Each number is 500 + 50 x the weight over its row's rms, rounded and kept within 0 to 999. Layers, rows and columns count from 0. Numbers have three digits each. The size before them is the row's rms in percent of the matrix's.

# layer 3 MLP down, 256x704, rms 0.176, rows 0-213, columns 320-383
101:535471545539542518602499576557485557474444506584470510514511576539543503557435576471454577449453509514437435376441517466470514525455448441434486493365453565544550531558474562495560499538486508
102:507458568449506490419442483494504490522561561552496493541408401446473627425444579535447517517420378496447453508503591530622494426579535459392404526462509584369459519497583564483490530529492525
102:558502587455446544513461511501522447545465507490424587457585552412446539483526473487520525499463587493492503568476575465582504505592481429474392468552481497456519512452473441505448465574444587
095:556444504500521458569590513371518544534510494450459506468509502451436543584424529455441529534523531619535441463447546499538414374533445473547531469517557507501559544556485516513472431537506545
097:520477541462392515527589482569540499443511541584526478489440474516513459510418482475517546481495547438475477426560506458523475430420519441506616438421420503523440497434516554483604547374471473
099:557559432502523484583441443519519492465413486465380439421501530589544394608522551494566549479456493508490596477435546527511490536429512551459489525471503544501588518427500505525429411388435571
093:469485506473438513499472492534513492381543522482436462482515440444531464482559460534515531475553443521499513515462513528535437561507480488524498552502499590536572516576489500521451583436552556
094:493502550503493527535552496559427505591533508413566516534491599503459439464560526516502549512497475475469452509474420529458534538527550534508409517540479545429544453463529492534519546472464452
105:531476507493598502475506508478625503490515449452571456496427497486527506462561500500497507497433490427395447486588512530490461560577557492485518426557523502460578488530471399498521569577544483
101:491435457562551499492482436460529505506603478533575677533548492479545480455461508469418549561435484507530504450497432535568488486356535433477470526526430631473562491454534553380425524472565474
100:476501477366465537496471485484545520602534461527481563529517520497517481516516501501469476482457519478509547384507485501597488424505462462456558450487521641551550414487562513458549492429433606
096:397501517522457497442418516485539441470466444495451471448629516466484533520559401500462503484583459508470561557512540548523494409468520499480554524527549584429454458387540566488504534489501469
094:523504502533566456533567468453460555478513463492511589495555520570542447578484511456571478448424498483386549503548525509518524551507569544470505487525374471580488471497590573409643513496572450
093:546541443582519513432599536584533499471594557591510486526463498499476485519505407546554501514490531600468482497488536520467574480513502541545498547556573487413457548429609367511434510502498496
093:535413454497518509457526501511485532510453521482447523466436508550606488527519543523453499488477547549500448493562545532541521548529455511431520507493458408478491479497428493476512501459537487
106:502559385429550475451492502543424514507502521508502500474555485449462425513550503525475482493504461539540477486464568631429477517604479522474369449474499446454376473444506553530559478499490381
096:435567539429589510497474523382365498489455512486480530459504396511485547497506559491532545596570532526487461462584513462520474436488570563548510535488442425541480498506572528443496395569426460
096:406497519524490526494515511547498498526440401401493566478524570450504467516491539475479477531542546485489539397535434567447558489461467512493436573541442458519500556472495518489433486524528398
100:505375566421462503461445468531547480560503465524546478541544506448542490477505543371513492500546479642505465490445521438504466513566554563468467506518470520559483521540451609478474430485477510
100:530589526463456518439502573489489494599500459488461478483454474436468465496604419537541460445539469467458524489518478596514532501513507509557457505429486500538497436619564503546582432406501519
096:473582443455541462468460538604540457439588371564522478509541479568487531534513518465503507512356472431394515465481533436447498555526440479415469560461517479548563485531480554481484485456461531
090:513525552425526485484543548526569496518441612471494562527471471502405598519453455479408500534532532506422581505446456488513493470475560448507584607468450465434455563550486520596524472523623567
098:500545583581590459467433510592485507562534529498542525549502512452468529502487577611514496501509560555534528471476506414466508389417537504504486539507529509499502553515534513455563515431490547
103:482479418510492554503538553493537610502495501432518533550528519475486489604424504472503525459463500622540544414537403516393464562551433550516455515534491466425558504444549435444431540526533503
103:530451425497509517584463503491615494465450542535497419510446456479445544692457599464560522581568483528470551535533565498458451491477415494514539550448430526592485562607472430441539447519417469
092:446572551578551358465577473475460502529463452395476494504583573465518423443484530541494509614507505546414569624480551521420533424535488439527515448464477495452578489645438469476472575522615534
100:425479538478439507422333482530531504501574477534531393440543522509561500460516512521493514577430496516522502553541525537534539473503537509659480460478564504419512430548438490579466498491567558
096:479496517484468581503537526464556631569482494522530563481463499539629421542545556531517528404518539501493486461414452492511502529438521504565487437546498458522624475440557462574455522516458484
099:431426529486493526524537541462449467507595552499467523510525516505506552472456534402456551464458588514506572493554586564507476459460524503438521529552550532558469543510514460655430519427457489
098:489518479578514506512481526481503493459635482513478507506481469438513470597513416432473528471411431481372516560469504537518447530513535615507569560482473530603488590543482645535489528485474475
098:482448494506362562474462516569498503647474534463609546425509489472550567445504554605498539468440537454557492539611525479438450426528472443512433486524485546458550576455493522416493431472441423
096:527409401504475548504492461417450487489529509484468469472539488477465508422489437543615481514480635471475464576550466498495506499490521503531426579431459512502556579435510451488529519556515471
097:515516513548555509608540470525468426416389402458550543555417539493427495518371493509455458423456441535509489524463391448462540582534460431543588570469514410512525575456440495399559488422486612
106:501495496478534553486551469425463592485428387496547433510521511410516557543435524471526468532523553553501529482453434506420520510568410493564440476450485594531623552494484519428510548579580514
098:462549438533484483558474580458458538537467541472458517491509505433541523437566521528596610454509439449467433510573473326530469501518455524447497430530460596446424558430525470510552523376360560
096:557513532465428580590497509614542386555490530550489395541601496482428487556463485560606424491418511520574505463517423542498529562574486438505516422510627418469530447442475470533448632503460483
098:543421465453500589532511552519470503542414476452533452534546488610545430504564585534611473478508537522587428508499485577536526534545481530447478507492566511508474481508583440569526452523605536
103:408581532461530416576390590510459493508489503529387464425580579447551467464485478557577592450442449465554465483582496538484539538384530525455515410498551555519591520554420476479454472493524612
095:482592472488525501496499430453512513470440439479528448465575471439549597519613502459464550463502559506592426520480524489449469498537487468492486529489418447510493503480496514444501499435527343
099:407462504477433488520446479431416516546448529538481557550590440543498567431415578490447466433478488500447381561491553577475522501491519464451482468501524621491480470481469502546483465475593445
096:509447516536412495575557541513513468517512504582522607434529390510549455440503619506535530472454570517525474503508493488417503538583454480593512540508515446512491539473488516498463454475546495
098:496603403497544510474357580596511558533525522489501560488470477553519557563625523521509589452564594627497502551389544503472524566449499536418480508501489431494469477435464517513473499495424507
100:463482558553494524506442468475473473527491529543541396541527534543432427419563495530522510472618541460477531529442476491471514526451511514551450489614519482442498554484557444574471514438478576
100:501605481472437511409508447479474448474523508363546472529514489508416540574447390426464460556477486538411524564448550519639581527566477513526442475407498412475538519459440521512569460531553449
103:529457547454545498516631410517517508481520513506489493539452599556604556549553521555406512485488538484477483548540634435389557479490543543463424528508510504410495475542496503494389453537541406
101:492560458501497440467493552491522583473477463553539484569488502526486442516473460430521409453473539443477504492532461484521472509593416547540486431468539585495592474575585551420533533635451681
100:492482508516497482530453566528397440510462433551512569405453498534513501525551540465509471440444492519506557498495496453480459514489424484429402506531544580494503489540456483462512501415532498
100:457351492516507534466488447465485415517498432465552474545544452542511508457537420462498452404435575465548574500437544514550546530460556511520508559464497549595584524491489502457545506486572562
089:470491519534432508504378517522502522447470495557405468430422418554476471562425549509573533504504423664403501498495493537544503464508475533449502475461451530398426446425480557451537518472487515
094:440578528493415482520428628540513423572508511556561535438473517510470550438502410444509440527444542519452471504483507478545470449492532518523481525448493498546577463426488496608462432482437489
098:479558563426416493508490479470463513461536498513602504496444454556511547483477557395478542512507564594395543510428506514399513483589411461449543446556426508501588440569503477432577571505525497
094:565465510531552532550589541474509436516473479510462554534480510574534564463486513479514447443503498565486510479497554448478484521561496581535483503502495494482445492527512489487567513514554409
097:540508532459530552568504491509469631553509432508522554540324657408565499537603539495481422532378447537486509539515483505502621496519509518460516520495464537476386498580471524529543494460531447
095:479496474463551497450510520494516515642448551423495438667496503380476456521518530523513465538419551472455501544565467487514549487446527456480518478480555524444606523598524466453435626476468497
101:469440400536477510557516553559479429525501530525471602508404408480506474599493520524536529428489426399552500541464475522549454493484539506526427590438439553418459467527473520535488447539453532
091:508490558521507540497501461584431553457534499523460487474440456433556493536558519508547527437500484552607475519556445494493492474466533507443460639493485557572527450515505467443490482391424504
095:511516494553546503485517449422488553512511473527485611576488505502507516447480590486558527484517521456564570462463509463480507576510446445495474558512530477496543513416536521487421471503509558
100:510459481478480542544592449527515436473425497563460493476415452487530459485526487554481583500464497469515469492444491385509466457461462463503578556523504517464575462570487529456535607502388556
092:448522468516581473574511484538520599440530470418490497528484492519507412507490506580450548493540437519488481585481407532413517531409527543517488442489453438532490440531478619464503402485517553
099:439491443479466536477567474583499503462411515530542534485500445429511513550521481674486499503458478474508493530563504494506496461465503497497524437508504450421436512514423473591515477542574372
103:409509467463430506508490536552570530496552666570429522464489462546601537584538501415536500533482521494439468553553368498543502520463493559513484549480510588491485530486467610498383552430479576
097:403506503508541519523503497506417532602488483548526471386496488418530460474517546501472512545460536437448523611481534501405457479553462477527555557424604435525577467468578466491609498415442449
095:420416567407421477453537474519579491446477487550500458426507538546378451523465570477460478574526485460498524347501464480485488486465476471577518558524609438547533573573419565451541482441483418
097:535523447410422484526543516539451531515446491489482453455446535535521552517512506497473585556580467518578554452490513423468512416575584469429469403490537403492601568495542625468445446499445512
100:465530574494430503473456532558570486469461450640492555512460421500584578491522490504384428498540571503519446424533546538525519451522524467494517480482453489543538414441470446525523488418514419
101:469420478508475499477532541406520449498486617518544440504548477540489421491475557551478481541512509604503539498500522464473503496451466468506537533481500541453469554548447433528468402517534566
100:466477482551614476529473495446523452561455434538434505520499523449489459459584553424450625453465538497425497485467470494559531458536427574470477533489529523457480443445517519558501583405536519
091:468445422478501511409552521466449504402555566533550453502497522427551518557489498475530445504497465562551573526463463444509487353438459592576514535544418548517513568575522462494454426547500552
097:432524470596577416534488510552538403416540508513484534515469510458405539547450459615384470599480513492537488486433552559440510558402532510489558513510534458481486482507364572424516484519501468
092:478450437468482426570523499531532562464481529493602478498543438463523444484417502542432502573550484498509458518604523552539545502474443478451509549528466405498459506427489503551489435499450475
101:462531550461461543463345491568433508555544514550465508507395458503486555494404518491416530517539532561514543526605537472519541433586544543495421477419473454491488454544530559470507587356493495
099:474496498421587472491466523587503530561506507586526356518468497448567583471500513480488542458529480346493438485493473493615482497550493461549460478441546531512489542557393531487544546466448502
102:445515444449491498469445528477476524383434434502493488497475477554459479438536552483457466509521493510473564509552546438601498541516473508526513540430529539435500486520463538458499515553546482
104:409506452490482443437512524486419512533502424448535445559614451373498560572523524382523499493462475519469503429593530514416534556515386487639455592518467501460501507509516474494463532490501491
105:517492517535475460473444471555459469531454334462494519518576547461541570484443456558469407496417512448488512519433443535500395502498488381528466462437496388385455489471468574409574508521563540
101:544530468491495483495448479431513414532434400491520473511420613484460511409568408485527550589429513574496608448486503548557514415521514434486496441491555423502424520623419524520582539503521569
096:523482416469515478453470493482446535575521511522447521417394495512501525487604547497504507424516559505529524468418490456467484482439487587475451498542496557519517550484596451512548492551479582
105:474493526461461542516519458432564632424407592454482497447415492511518550631433467482518482560460546553555482535538510524441522410489469556527585598461424514499444538519550577437511518458483463
107:454458517465453464486483519492539538584472582592506456466552457500509507395419465508396415484526545443487463518490500510569462524427521507556456437497455480505471496461465458497488495512592441
096:471463457459515535501505463506455475456496546529506405486437451502383459397555481496417440532538523470583479544521466486537498557494538472524545510467461463435506497523416541495506449485629451
101:473496576511520487605570473472475496480527564586486516419549493472505375594431507504514548470497487492515519532546601542505496477446516607497502509359498550486487581657513533493459508490431525
098:575464559509453512390500454577493546505541549398541524524544514467426513480549455449505499439497501524546513524574510489448526451453467431483507428517612481481477531507533500457487517563519461
097:489537471580427496588478488474496484444507444466479518437564475509486524500473514542545512498525438400619554535532464448488568554576526566498560624478514510510477562529564540499539573557445547
099:543588501469435495572437468429520514460464467473473533551432537507597561516555399516604494518563445406486448484492447493466346451535558443503592512471505483561535483503483463501504487549517514
097:639566494416416434547533541486634481398571530401479445498577477460439468487525603427568523554526514499508510541574523441418517469475400475510444563474428426369500497390477498566587555482579504
101:521557482484525547481441524573411493437465528451509543594473566524495617501509445494502598466530558451483506501557449493543544459527540433482503514494497471478462547522463475428386521555497521
104:441466611582456581479446485443445520478521532450482616431427500552435584472529411515599435469473610502442554484514437456424479508433504577490499514489410564490581448551515554536530512551475526
108:384564498506506528539463496368572464513436483488427533416482552490588518520458525510509478543529531564416500505556481617542561561567508477554528567547529536381454555491528525479494572549426523
099:506525474499454527537402446489573484417468597430459589559542403531487429514486451583602461424454458483519490523479469521512568504540496494574530470511481481568470426534530500530528495427550526
095:554490499546460441552519518447496527554483448540583535499545470509506470420517463496467529517497448433520572529456497434483478487485461506524537561511488509465603552484517545527437553463475491
100:468457411475511481452516473467598527413573503518447587499537576613417470518502508515466539456481504483578497395463413531543518529564498508544519441461428499560539503530483443491453580549531554
101:532554519499420510488484506482422617449534483442492460479458569458504516512567437534568430598575470431523526447397557470518511433532525484469472517452565546516611576427544514499499460473482474
098:461509471467483530531608504466546497527459602517554513506538521556543457454523512563460409518500517509507524507592517465462489412556476588515438506677432490516521539445404486605496559496461497
096:512525550512534522566458494518493454440517459606573423567450497453453518409563542372534441468522580536493477496509504508538530477420519538405486459517535468500459453511505576557502536552462418
100:478451459570527500580484570495511541496536506478539538390480432526524510385513469540483539610496580496531548410527448453527494577453547550424445465542430591483471591427490563461542510465535517
100:471448505503484486492433506443544461552504491556557597470510426468561489537471517466460565572432501470526545435501508480507516487480486483413453471489473480579552585483474421478492522522489502
096:535388449617444460548544474540407534535442452516514536439385567509495469511627523486535453467536507487491541453498558464478527519529431360498489489519546449450573530590633529497566532465509393
095:547568526510423377432538451472516409460506516422536541413519499509437524417466441509467453466469409485445474571482405427576508555422503570457535462450507441484431519465493533483484397531550467
095:505573502510583489509548510422494467468557459593476478464532494523524528464455396440512430521571522453529567614506558480490483553565366513461556532648493520492565466511487492502546473546484492
090:519570527550493524435416475515464515480544582491493388677505509583489537434518436521530544490470537506506578516529561503497503566523507404531490462440510607583493516500440478485574501497484513
098:543543469465458528508510509420520482513515486545537559546472459516454393474471464526676419375561488457589497481464462536398569581534499516501464483445447516463482596533532486571418392457499539
105:457528513412541552561575532442526483525554502526426490479472541583494506545489448428519453486467502442450448465557452480540496575452461551551550548512603524488536473455469551475562500457356503
101:558518439562494514523539522472509528500520470464439467449489471455474454532441541462434550543514469610555489489458440520453435465439475518621548419523594445476473560619494430468505485527482483
098:486441442546434494464551530444534513546441488477431479494474518508523454413488554452503486538496405464481496522527555452497496479562434480573534474519527502450510439493461453529421431528544451
097:594503597549455445457512511500527512498406536363519461461432518517522491494500501579485492510467504433522467556502513510518499444503603599505520515358460443447494495510500488462492405569455608
100:494441473543597532473567454521449591554544553522492552454529553459569544543498525472445524500557425523627479493621531516451519500524534475543532510665554541507475560488507497418472589545432520
106:548462545507489519545514513488537514518503506543509453507454522484553514494467498477595551500533456385499505546496544532480415487533506524546506471484511476448484514518478522557568484420534550
094:511605532448564463453448567483605528530460477435525572476480603621419522466541460481497503494408496500463481558548480450546447543523563474549565578517553388493439467505411476490485516456506518
095:562407465605541426519598519490458505577455554459445562447571477495433458565446474563533446503557573563561531458499459344444452495478506461523543454541506462523425436491477486533512476544541598
101:578486549575509521485456452546529485517509469536501506564434485474504440390485451428569430617453561537497555489531369525547525600532504471553578491461557554488476495436471519420395521563515446
097:491450533477509489517455491477423512507562510489562528532482559502446548494556474530559510444461466517508543582446456482505470505586491488518600571527506469507426519483439532542470443563537473
102:546625493489445492476485536418490420536558475522408367530539404544532546493534499565418511507430434611500439405475586541548487525544489561493447447441479486426592470469486504523489513564471458
093:430484494500505494498493535511576562469405489509543511494474514479423575516531383481515549553548441470571521495488403554481491543518525506554495612567606480516476489534410461531522532532465559
094:549609482531559483525439495482460507498534534431492505524507494503458606543549346535493527536456400481513557367463470590569470553483404545504512512493493416470502472513470519461556572465521450
093:475498503534585575504533507568567493444536577557522519574442466564516499447442554452524480477420373521591563536464563498578497494578464509466454462459425535515533547513437438515560476460475525
094:588537482507545501527554565413526399481503463551480485491502450402501532540492521540577599606516443549491595467503506472464495460568416599476477535404440445509448570442595514486522498510498573
113:478522479565443436505498567469495460496598612603519514428537511436455459537483533547468530478565583500494504396513546477518592465488466523660529483564477540471434518532556566527549461558487532
100:550495488403480436568531582379619498484496473480509492441446451490568446528535519596519459467476612453387458533467557560521475506509516489523613497570458586446435518465519432362474497562495541
092:508478525460507479531544545495513483495536439516417521550528507568469520448482410520613474571655556462448500387570562525513544489430443458402489447498570541506533429513497394461612513523537409
102:507389499502511518419533460415538482489479473453596534537449486637454499549550558430464484438479535492472488453523472519496484480525362516404455479478511611408581544495496512487560495528455542
099:603452394467518531540530495529481602440560435482472483467545552413515516524538526527560490500473528542498463536517541420498466453390446480479555559535478450511467552500569544442565557459491446
096:546471525489422500468440558437445529545473419496530523495423527494605499587463487510453522508415476431470500488517607462521499479486477444565569593549446558481504503604467572466569550571491353
092:584585435492576459573573530486507533501523526528502475576476443395497491459516421498475502472422512436433475487491500545506590405508551506525579501533550594539533549529491435520445621520534548
101:508470473478438450570583503404519590422530481486428528433510509500511463532511473528437530516518430502502466388573610570508475452501536552475564524586455464601508543410589520481541494512427448
260:476445527536478679487467427496572472455520543463503439466449515520464478470448544514508533513459482456542492521477543636591629477553573510624490498505536496457513521502521512499492478558535510
103:529482456469509554459560452539638498555547554451429531517578461461495444517425560498506510505429585524507510498530478474483526494605444507485465494556409460494507524440502505549384449521538495
101:650529484492512523425547501387503537413475443461498460553500517385411488565495542432436560488490506478490526545445482441525509486479490496540474520444590476449588501480494502515476593563525529
098:531593506565431507531442444483534564563484408556465441472435496386484496579499529536482510553485493371590547490473424469543494536517489474469567458520545461466561522472569451501530550524507507
102:589433485447562602559506458523506447444498484513526488539580426488404499455526511424602561529481525625453495502436455377476524600538470536454576493529452534552528477480571451463510426405436411
103:471509585440500479481451498494509501603518480570566425458479479440486497546566476506526464511454479505481542536570501486524531523548545510428489551456502489487553432484520501485511494456450545
098:461516552476489582446497539455521472501469578479496572565481478437387584460479496536513472519493533465482414586547449467598525540526545484537393464458514446561478486622564491564426578552470444
101:605504557508449555514516523404440504471428548422442425438539562539564329461539510507563489467462408561504491470454558512629505427487520566558499507448582584516501507435433511520633464645577485
097:500517424434439575393538474431473510539412524520483461540553475515479494521437474476518472475469589485483496450482564477541507452501466482467585527512486492493466426490554461536592491534449500
099:563449554520428520488428504533499506497549493520581468613509465530472548474556514477501517493476513517533571448513496477492518447527418511492543539540620528528501464504460349525542522596503578
099:449489486466483441364572457543535489489519591517504581452604443489470474459483514431587498596441575465561571441466476433462464448515497508494504449590537455472410495535565471593496578539457516
101:485494498372502460497518516584542362437459485504469441473562508546565462528462536556516528546606473512541407469475561521472503451457613526541523577472479451414504494445499527581533403551539529
098:499576425458525512520516469458533531585477580443417401477556574465502492533466490473488524435497480493492436470450513465500548615540515572548358545410518654419554454435434517482484466392498565
101:460572543525543465471492449516481481418449466552403526529565526583492462533526569488481578474577491442526487579566521489504531455590476560457616485611615582585570487464610540426438462463533452
099:499552585520508474524612572421545428563567499470439572506511555457517448581578460581521441491523543499484528430351562493414452419517447471474481487526541502584539512446482428448539483548497447
093:529462428491480531480482583446512502499390516444486532488620425646522519519517490514480455507578491534511505492524454552553528406410559488521438512437491461497547612499405467446464515524598497
101:518515490439577543538536512559559481469553487467540524590680463465496549561472555487476391501560581506487508473428508595536531562548538515467477489452513434527526465502470556484474523518593540
092:524559431565459510535607438508477518565490527577468449551497469545512508472493459520489541401591510499601449550490547566452505526561528475494500409471520573483487545528601501520508455475466512
092:558485443518445459515557484461468507493488572534547447466512552444558511482456546518532598500469572543553517483407495467419468562415476551595552504538428587516391557558532486564568415488568522
104:430533548479477509463466493563453444477484428544553534490487507423477447514478470561519451420507516448490438495466536431443481517522512461578467581422498400488523516423583526467487488448547513
101:444512520537475416499503483469496422591567590526473486421464494569570454428503548468564501501526485462427524531549506502539536494444396498561432546579596561497514575438535516485522490492451583
096:442520543575681566477443620559529476453603516511558496513459615552503549512583420529534471431566560546507618538551426546509492456595534523475459519540447479531537350523566512494411483499562501
104:521432427634502496438498524556502558477503565482536573516485499440445545555505546514474571553500489517515563456612459494478502588595515483558540456602458535441431464595436507511383454466470538
090:563415557441569493524450531503510465498535506464471376425414466436503503457492486565472560498521436559562540501577520517532484473476558465495468599474503388407462463565491506573554470555481500
098:573439543608497467416467461562510427519483498422391508609490555530557413538526544567459525547441470473597541454519540461406393500544411486472465460547464462493479495404537556480504528495540519
091:439535340570544558587539463479516473470504476525454523486588589502525433522557501532458522441398403432482492541520561490479488402573538492577491472408507551518522460600512546434619408496508462
103:505587551521471591519439461493411450406512495482461550547553484465458514590451547489438496523511581496489499448388525470502567494593511415580528585498548545431459388508511486492526546479518477
098:488501440491471475526476540484447399508529663503616527491480518530481449520404508521667459539499468441558397459443413458557570502440469393498456517452444527533513411574572526466525463476418509
101:502530491622508531481460500516377553500447533629536409519555504527539535540495564512514559567549518549473473610502383458384475562591500509440537518491460571462535555501420541624498521530542436
093:522507556505477541546481572606500462487568530493451505463498519474521488456561429506495485493488506473568535504442591481485476456493497444466482567418547440611451492498455545489569443568545567
095:518549462528455526575565411553521570494455479487527502522412634498476498512590539528459468607549551526550580513564390512550558604505497417534356488487476523520530473475534539480542574410511397
103:593416556473562536466470482528471508455422397414524418465531539547467511465418487503510447544411528492505580517503486545499541463600528569477446554433402418465517503489446496531519520555539568
100:502557531462565454483507439509497474571393494524525453514499505388469388543523528472502561522386601521578544563555500496427511567508383476548565461487549509576551467409550471496453508522474502
095:322567515460509510508495524447514574587520511569478483515427509604486483491484514486414593368573460502509494651541483470433500572516475536500489493579405512516530458497471499531462512511411553
096:480541565453573496553510453498472537467424516532545467458462387548540521472461478505369535473483556491524491552342484522498521461483558540499543507483518460454443474534662538513449568496552564
097:518548534501504456551593585495475455464518489487572473438519471525535559451536519448532493461489508453438536534523496541568521519514453500487536402510559532500427530499489595488447487543485515
100:554454504470525485543429476520487477513590488509425511426441507446453479499518553522440492467536482466604593539489543491470558438488452456519483563432474526527564461495498462497538421474539514
096:541448503519471507557555543516488431474567406491470467495514537353520492452537422485593558486574522505476520468519471455531532507444503471528537556458535521507488443536572513455445476532414545
098:480519508512486535500555478522516410573469532415466529485490526491499587462425511517431455528475582518477568532598531639460516521481474475441484442467521479574482493525487582591551443557529427
094:570559440484553508565535462480531442595480430504482471504507438509553509565446529525532523517523531479541494570479572436517510524392438636454424531491502526481487456593492484625383508591614572
098:495515425357498528536551461545512610480485543526461557519462547513492525512492569458451437452590499546516557451488547518482489472527529552466544487536457515523402497396481548610520556549540485
102:617564507525410464567487469421541468528559550459555569486476598481502413498550513543472493484480479513503512423431527403562465519455450469423462515520624513528466560499511376476477530523460458
100:426535487531542539434560493495442470546573520564486426465472513517517418537525471565510485592489516448480460484455463521433514556484642554504494553566544538492532557497436488562407490331502608
099:423485499505516475572503475512466350365489557457579486476549489420471366411463506562399468477557442542548580517512475521476488466494490446530462487463430550516451534443441507556577538516438563
109:464562502458520523439466511504612432522553580423541547623470535532454469466468500493431487491520514477493488552495462510564474532604516656459531425440508459519523591559501509534473578535517478
125:505484538539454683513516478483596410428521468491582504515472535525549418547504529503502412577563501420560490476597493415491586559544461449580495543488552457470488588480468419514528441511491415
100:483439551492450587381551602411528495473519503442491451450588445457569564452570443558446488449540455566547549447474512456488490395454489434522525497545397505610606491483484471515597613466536558
101:497496469547500496462448447388515466475495462379431549526557528448429596547476443517446488495482598512561467524507556536516461481496466470485487443534492467526531533456531510405511676480499574
096:591512558478506453487506460483521493637535447434444418451469543448429474477513480466523511518515472456494528544558610513555527433547531569531504525553475357481514534507495451408475450569543529
099:523452464542530505593484527423497491464494553428571455486449467573442479450436461523507504579437406450453406449513584487466461620509540557486511491504454559485428544451579593550461584460461502
100:508518437501390489484561525520555447468514566524502432472510503484423541479448473603468504597550565472485508482476556549544590614339499536431403503425587600485472490472504544510441613435470403
096:573530477521505515611553453459448495399385492563496440430472454470526359488509527435515569512557526561561498523431638502449529654429461459453437541468518481536487480466506536491509453441484582
098:431503472450446578539503589462445531612428510569541531446459533480546523389557578560402516528491506458551444472512481546467573456465580572424468516501475512442508511480479495488528538508437488
091:468509456533413499407476464522561494640472536412476510501608533477535537524427556513487566506599480481468564435506540516586495548594501499462547414454471436460447447516517493557521561562426648
096:500587488367511530515522540550520449513565481508434452496571522506511562480480571545552535521584499543465454478542512537540441516568547436525484548487503526507496517507409516489433415523495412
091:483532527514548490535487467479499509619514560501514505507553462574500551554532336522538367515576518445456497456519529480604479474504459496508523437457529537540504491482411562454414551560508516
101:554578421566486478571519531501554497527474529482494419524474497556490451497425560462518562518596505527451456453541494474515448518453498545501459459489613470539526511495592454499504434451537478
095:541506590558532507470569623453530514519572509515522511514508526553452495548508476499511469423460534473515518534468500377466441444484542553483540539476488463513392522527553468469424562383483504
100:528589574485586445496402494537502527536487549515555413496583439433507576480460503522456543556532545581537469473524572504529536455484516522474473436539499541537438521601502442514493526442415512
096:522563592471564542552570455541542469504480571553429536451501467505560496575551505471436466512518578581517542461514411529538568401509467528462471433497592466492478500525473527472466479547482502
102:464463446538412497432478466511537483457430519446536446479500509448557520545542511536489448408464571509455534484509512560539498542497511463545467421427569417526497534522480450414498463474444503
103:507388592549451489437467497462542444589514534530599433434461479528464484505494444556513430577477420500533378519461591456492541460562548554527656532474432463404444544409504519526431500572614536
098:446503564534468548507446507477479468468504483537481516448565516518487533447471497536510563473426511495416548567549540485454498500467504440413565459514436521427415503489447492441580590458530493
087:471466441497511506433560513459440488478479568457463462464611436456539502532540456455578512524508562479441436562484514456486515574434462547546458467406461416447519430383557563488512504506561465
105:522495373490474449457489513437432502534511554500518542527518501445496503493543391464473471379475528517420566503549488490370520411490470387421536512556431448647444559468457617490502447466509522
098:463440604601528487462504515405462503537534482514482507495607513554562505509524476475522480547463521572589564498476449470487434456537517466491506591492470496458514513525488510461530513509540530
101:502552450483526489530508397561529493422450526542456497435428510525586469416521472489507578567520477509510610554534523535441463502440501515520586544463544458502497511493475524545564501508530580
100:449407509550519530492490533473507529517563432477518513517482528548420464563483504409485553535541511418443481548540521483567488510570484417485541473594577542493549442539518485592440502438487548
101:541474518559480555591510503624407553547505534480538544502460534462603449501476581548469534419478447431528501568389483580486501554541513566452562442465516482454470504603524487502520379438516468
100:435496599417456448518539505492400555490506495491566615461447490595580545479533482454541550608496404526538481469482523514554472492447542447533480522492497554457596552480403498592491498579531522
093:530443402469456501447465570532465533542560539534525466456502541563467557433518440476463494398465474473444445528459590552588481532448457525445572451452425537477571517468394462476406609555481548
095:463569568569495492543523516542504564541479445466526561513471518514514409538455561578481441539520520591522491440468499476438497493474486561491504489453560458504573524506529572572532453554509528
093:453502531555568470522561463461590584421605567492550511441482535572544595535498470529516505555484452524495502480534462488483510512532517567479508485559555522535465619545440416513604537522499486
094:484427580496557526458517605549449594491585565563463532515474490590552491487529448501480483450491447445506594599488557510483494384452492584581478533542473442460478560555493462574573578400445505
098:476498494489475528554549464495393629528471425403529475536593581520540488517475443527392398515490443568436457594489560574459502463437559525538448442503452511516549478411451519430510422443513444
099:435518519430473526469458565499394590462487485403530474459501476587572456478497501438501563495538470544508556478551474510499471567494567474500564561535557537524484515481455510437466471573481491
099:508452497541527465505537468498481426542425481410376484462465438528662553483537514456522484529433564524477534396545508481535497425485498484451531555350673561438503551471436552441512489505483490
097:485492489481461472515572507534563430387483554512449469563447585479452563560524369606497529459561550476590422470436517441526463542400478539510409493471502426394446533480535415391529435504535457
106:566492494515582504496428425517520472472419546530457468517603393516465487417404428454507468501524541504532426433431529532478572515461546467494513480514462487434536449533407483461538562418487504
101:511476438483499523533604460589483430471571426440491507487521530465503474531509459572449516544509537486488513430508434536503468514534524525476542575473491469534437380511495548404463498559510565
099:485461557504469437453508512547465541416531556587587488519446462489453489597506517629507379465445524565623470504591467577461457470511531522478420529435522471488508517558559472472466505531455423
091:460451563520503490543540520527403460563478498469541569397414647510511549484511548502482606440572446389579480512399497541533497497495473534451400475418515574495449454417536604475496503464474439
101:556505487560488487540548594439529558429559500529498575482527532509463453506551533503542459553513554515447478433499499518422488550484486477501523486533519565424589560503566405558560527513509542
099:394443497493504504480445592534453554481446548587503509475537511444484449497516559452481516454500509408505486473496474466600455510558511556505560582464439507395534445434457550498516464460419477
103:522491479525490516514554465493489505538531499455580498569490535522507515505596554495484519552537524556539411511475480497502583398555432451535565454498576443534495452418534515494591514469477425
095:542464454483477536441488585523515409492488457512450511498493491522437539497508515553439454530542479409423446528452538550488489515553590490534519444441527457435492411460483494447381599408474532
094:484556560455489496553542537480550516477467431508529543522569578559515430356506506448429560535540452472499506511460565489609485519557498426493575558513471449524484469578451452491489503464493464
108:407469480464484529514538451366470616473504403583511494475448416534477490560458559436522527472474476456456494505511434567374565386379485495499508508505417542445530526406486578452533539530382486
093:377501510436462513450522538446516591539520587530602523578467590522363543557556422505486553609513517488486498447508491511517565485440460501520558549452519549508514485476511462496516479536394521
091:478457516503463483503468517534478469531605477507436497513532472476546431456513451585525417570522470421549410590403435558513426503594513527443489504444532541559479504468498468545567533474512474